Weights of a small GPT-style language model, trained from scratch on English Wikipedia: a variant of SOAP for these matrices, 7300 steps.
Each number is 500 + 25 x the weight over the matrix's rms, rounded and kept within 0 to 999. Layers, rows and columns count from 0. Numbers have three digits each.

# layer 4 attention output, 160x160, rms 0.0971, rows 132-159, columns 0-159
471540496411491495459462520497466506511471544528530514533529488442505536479472525491462483503516521489441556474525509546480522504496528488495504510489520481488518498503512480527507502528481506515476494508478531486514508496459528536537508488519449463504469483491479519480513480505520452514513518528441512507497501520515552541483485509502511530469491509535495494483492501528502489510512493502519480541541501510501492497494530499505470481489496509550471527491474511485492502478516511
526489522510498529522450492508476470506488530535528503507527474530547478529488538490515514513508532517521488494504501522498488512518536473545470529503520479510488530496496523499493502490516467505456492448520502495521471519511493516498508522483492462479513527440445492517465474514518555459542511505493521481490521448480471510524495502491505486477462522479534489475481503514491481510519502476487498459510477474450473445496504521465480521497529480473508532540529516468489535499504523
467476505488512496510499571466489475552491484496507479482513527481509503526476508513513548512495487522500556531482504502542461536499482491565520455502498481447512501513487525465488544518549503517476530465429503476493474574516453528474503458504490504503545525473542470484532470537472509471507487486493535500497484479478518472442475489497484473521490465483513480498450520537504509508529525478507470461483469486522502507514532484440509443495523523533533491508489486480484519488473503
523471500490484472514500528470502509545503525517416517471452486491507471528486494484488468513486532493478470555506496505475512531495523454561465544510500500487522492463467561526455507530518501502536529482490533545517464555501549539482519457480520524543520505509477435496495495529507469470530557480482490516498493472519496473509484492482526484472551513506494561492482489517460477478457504530474508501524455485493466495521478494492486490486505509513551461482476500490514536528531536
481512508514539507496525497531507525487486505493526518485529487547508492498497481490551505503503445500524504495511534513475447457542513491465492488493523475542498523496505488529526471492486484500541512537504475498501520513511494466466549536502507485461460496522510476502508503483469491511477467558511550498509530505461479531508503506529471547509488498516491513499530525506535457444509515527493518525468495492544513476465503507506447484499472501491529491533506552530497507460500450
494509492472480513516501496518502527475515491519519487492487559529476475503523469473462462482496512557512537519532496439479491535499511517498479445477508513457497521534495520490498505525462462530508483486508497515532512496479551478485547506533553505474499476494482504522505453484510500480509525516525520499507489465506503509496479512490487507516527481500492494507583530460495494523469455502472535491515478516467532471442490479494490488549514476514503497463487486462495536465534525
501498514500476518488444508480517470486504454506513510484495479503515478489481524506503478518481469500499488503523535499501550506515491511457509494531494530525501505538511484482524475478474522482486481495536505523536486465496490483546491533483487500504524537475459468537537473518503556510511505507482482466496524510504517511505540498516462483527520518490529521515503485501469534510459497497479478482477527507527503496480475455490495531541511546467468491466470545512472498564487504
475503486520475532475490483456479486510538508492464486503506485510503487501508494519521500525501477481483491459498500500487503553544525510502516488481505457509505468476465541481512468527502501473500464476521480494448486460468490495497495505495496507516489508543515495546511513531522475479495444491497508524473469498510521516511469457489482503502467505448491479481503442486480509471485543520469508489469526520487498439523486488498530510492479508463485528499504545480527494518492530
516513469493475511456467502503508514521480476525464517513479501522501539497474468508512517494501515513466478522474505461492561476484533532509512516452495494472529462473530466513487541484528509503480520516501493512472503459527518491503503473473503506499498536507493533478510494519534506514505490491516488459490502467501505515517485518508503486489510557492532462465499507488528529462492440513504529487497464569552497494509527477486489508484479525508505537486484477497533522489505488
481468510523510501497525511491507458490470518485472489511466491467493515498512521491509497494526505481539522522470534532493481494484498479492476475523539536498509471476499505484529503513502493516500512494527481500472517514488471498469491488519541487507508496485498523499491507492484478517508512465444479492504481528528479491485533513530506486540514439480532502476537528507502527512498492525500470541522518486486488511495486476508506495523488452492497470534520449507508499474528494
503524488493512496527520526529495511512518515495515476529503527500508543479553507505477489511464518470501501503478489500488528536537538536502527540517509479502460510467521507467500469486535495522480546516501529463533556524509483485490496498520492487483478525528464514489472471467483489501530551506515521510536526524479506482513489518481515509505509499489489500491486506499480479500478498546526521448540509516454500495498457484491523494534481522506530493514478502479558489545499474
505473469495502453513494480454507436502470503503514522482459495521504508474471501551484468489518495484484500488502490503480500505515497502490500471489526508458471535491428531486470490524520511552532508467472503512497494492515500485552477528449482510545463506526476533504555481538511513500567471477532481507530488539484490485495505498543525506522545499472453463527510474527477486501491497504488533475508505464493515516463484528484503480487500521509515498511513514499508485539512449
527539508502486512510523498477498510483531521510539501516515498514509478463486558480445520540510455514500494522495471501525497497467493532456494491516505500495502519516496515458483515546534508504504510498504442522506523493536483513550508493501470545489527468453529521503468478492468507513458535512504494486499489490506509523475499513493482500501492512516455489497491434547479518533479559499467509518491508508538521466468527457517481478436510536490499508528522511497512514506534539
513480496505508523466514508474505508468504519464528487475513530508536485444565466479508484493476507506446479478518510516489470498496487485510516456501541489515499476488521513458501497523513520508529536495503464476456495482499491477475528547472515520491509524521534470464507516468501520478541506513514502509497457470497497475511483500488530500512493503464466459484516485503452504503493523496523465475485468515561527514487503472513475517493548467497479512498499494484501489518460503
478491497456539507500458469486475495480532445526482495466520503518515514524516531525531472478537514506498529490482455552539517506456511485434522472519523450540490485500540488553507511494466464470521489504486551483503489466519500529479517531503500549505469486490537489459544474483519461490493497486521475487516477487463531481480496490513476525490494474522504514472511481494465476518489506454514440537535494510518505561491489524502485475493501552499488502486493518555487453516466515
503538519486515541477548497504482498525473510482547513494455544500510467495478501535514528509502505490534502532502516492505455476520541489526517484484510509497463486526489500475464525476459513509473470493515493488465500488485469491536470492502480493495510538524490486515504542533463468495512488504520501523526469507502551508497471506508493503507484495492493524502508449494533530497508510541519519506509513493512491474538485514510530503475544527485523480501504493509520500518498505
485508494436462530544506504450507479508488469432527469463533469508471512528480516498507521509460515480528511492455481473499503506519530492494443537490534528485483519472460512478520513481524501508491464502477501506480459473489484468490549459513477532454500474491491487513522479511499499492517509476498503502497469533538521479468485531454503516482549478514481462510466444489503492538496482554446484440543491514517531517514507471503476522509463487498491508472467522462459508495488443
495512488471483483483527520472510512553531531522467500467471513494553467469536500503478488502528483505462530500476504562494488488478467543534553540495465469497465488507523511504500464509506500517496504502496536510485484494507510488498526552512523488487524492524519484519564488470442477480499499481502491508528477505461502496518484504513501501481533491477502521495468489486523492510502502482495498535465499547549489479482501506489504494513480510511461515513499507512483535488501457
478449465477474495482470479451505499491540490496474504491479486540491492486506502504523532467536521521485499537469534505512505518498538479499536455483509489527478466467495451557535518502486477510529486537481477552541511518538506437510472497474492514495505511468526491501548516453494466491497494486481489476499478514486505538512522516510496449505539500484461495497511489464502500496528538506485546534510541505558562480502491486488499480474491506494530516479472486479485505540467475
502554533514513484506524506500539519506503531503463504488490469533491507479511526497515490520519471522550531529518480480493493513477487471518554471457504511454525520512538447472462527528572524507494498443457524509473473453506535554497477505481473486505518498537532536526523510485462528491541529527484463493495524475507509539507497505505503510541499479487511544461473502498516517488500497470488469506526505503484516473495526532498424483545462503470453503484580488534520469493508449
515516474509474518486530504491537503476484491440544508515478505486522518532450463530499492483485538508491485493508576499515485504568459542497478465500496516508487483503480501506491531513508528502444491522506490532551434529511501484512496517518501497480505534546509492524450499493492501500511495495497485481502469549537509506530508488530500521491487489492485529502500540500498475489520488536531501521494495536510481515487456521534460509472445483516506541510494513487479506509534469
502492502515475516481548545533521550472471504497561504543517495499473510514504483488530484451528526508522510500491501524485491504528524500477492482481492514529541557472523500462470500484505518485441473501476461503514531518483485534535478501471498492480520517577509490476498529497555506486491488521541547541505508504494496476480507498475493492484462530501524524578504526493498491458512479541495520488496496508504492460495499528467527526477483544498532510468497555517473474496491525
494518525542507499528494497488495496502472496508514487577495526503474500450520486468518468451492554543525468489484526486492558526529457503483528541495474520496529485470526489479515508454469539481480518509521464495517505502509546509519488520528516514488537505490532529524467472487516488482475535547486498495494493489521531529462461522520539491487502469470468524468479513474503486490494467455489518522466519543463493525536500474489511491492505535499535552530530551455496515459487502
531511512508546494522516539555495485507517518487530472509429514511506501520493546502495485526480513477483529525528516535519500552471464470484517511525537531502550457535502454503501474488491469478471518506524533464517531509527499530525512444470447484466537513525497509518526481476489546529505483477492513487484504514453540456479548486545480472503525532519511525509454449510491519509485516472512522530506508503503495520511491504524509507521504452460486471536526483473499447533537459
433550502499485490514486496503529469483522494546507481504488519488511514536495432473494503489521480503506498504468489549505518456523492492491513504514498472490465521526498552486578467478530488509542514532517505522521511478481512471530519503543500458466492518507477542499493486515464537504481480498527515509486505523530491496481461509517455460510513494504492472487469501496528491517510528452519494540534495532485506494533473478470495497553456514504507512493483472521523489507455511
499539503516527453466500491456508511521523512516513476509524515487484517521515493500517462501473534459477507520490496483507504513578492471488470489518507517463556485509498512510496479526475510476533500512454471472466484561499496517509473528491506481537492538490505493535487507500524495514514463488464490540460484453500508505484494480500493466492489455462503488505523514523474507448506533518512447509554480452454500544510511469529514464519509491478515525453539470541544579487450505
558499501517479460503501516489476552485490504498479544525480479425481467487534536553517505445475467530502541522476527540538537519485486487525552501478537528490501525499487517518484526486491537497494458519498541499475495547495457520513502518514465488500492489513502485497516442495484489527525512475500454455503532543484502527461512506494460512499483509460510509500519503492542502487482519493549499512529481537525539498490520500477467475520509502496517473526468503505535478526532499
523479471513524503527531498504504441487497509507467504515500474480492565488482515494500541492449517494446506504517476500521496523488560501485481512491486505534534487482533539522518521554532539498518511524478470488506495507525508499471512517520456492512493497524521494502490493567499488489503480491509515475490517514507473490523510484515522481530506501483515524523509513510495477494494502524497505552516503503493486506443527514514585514495499517546480506533458492506520525488539506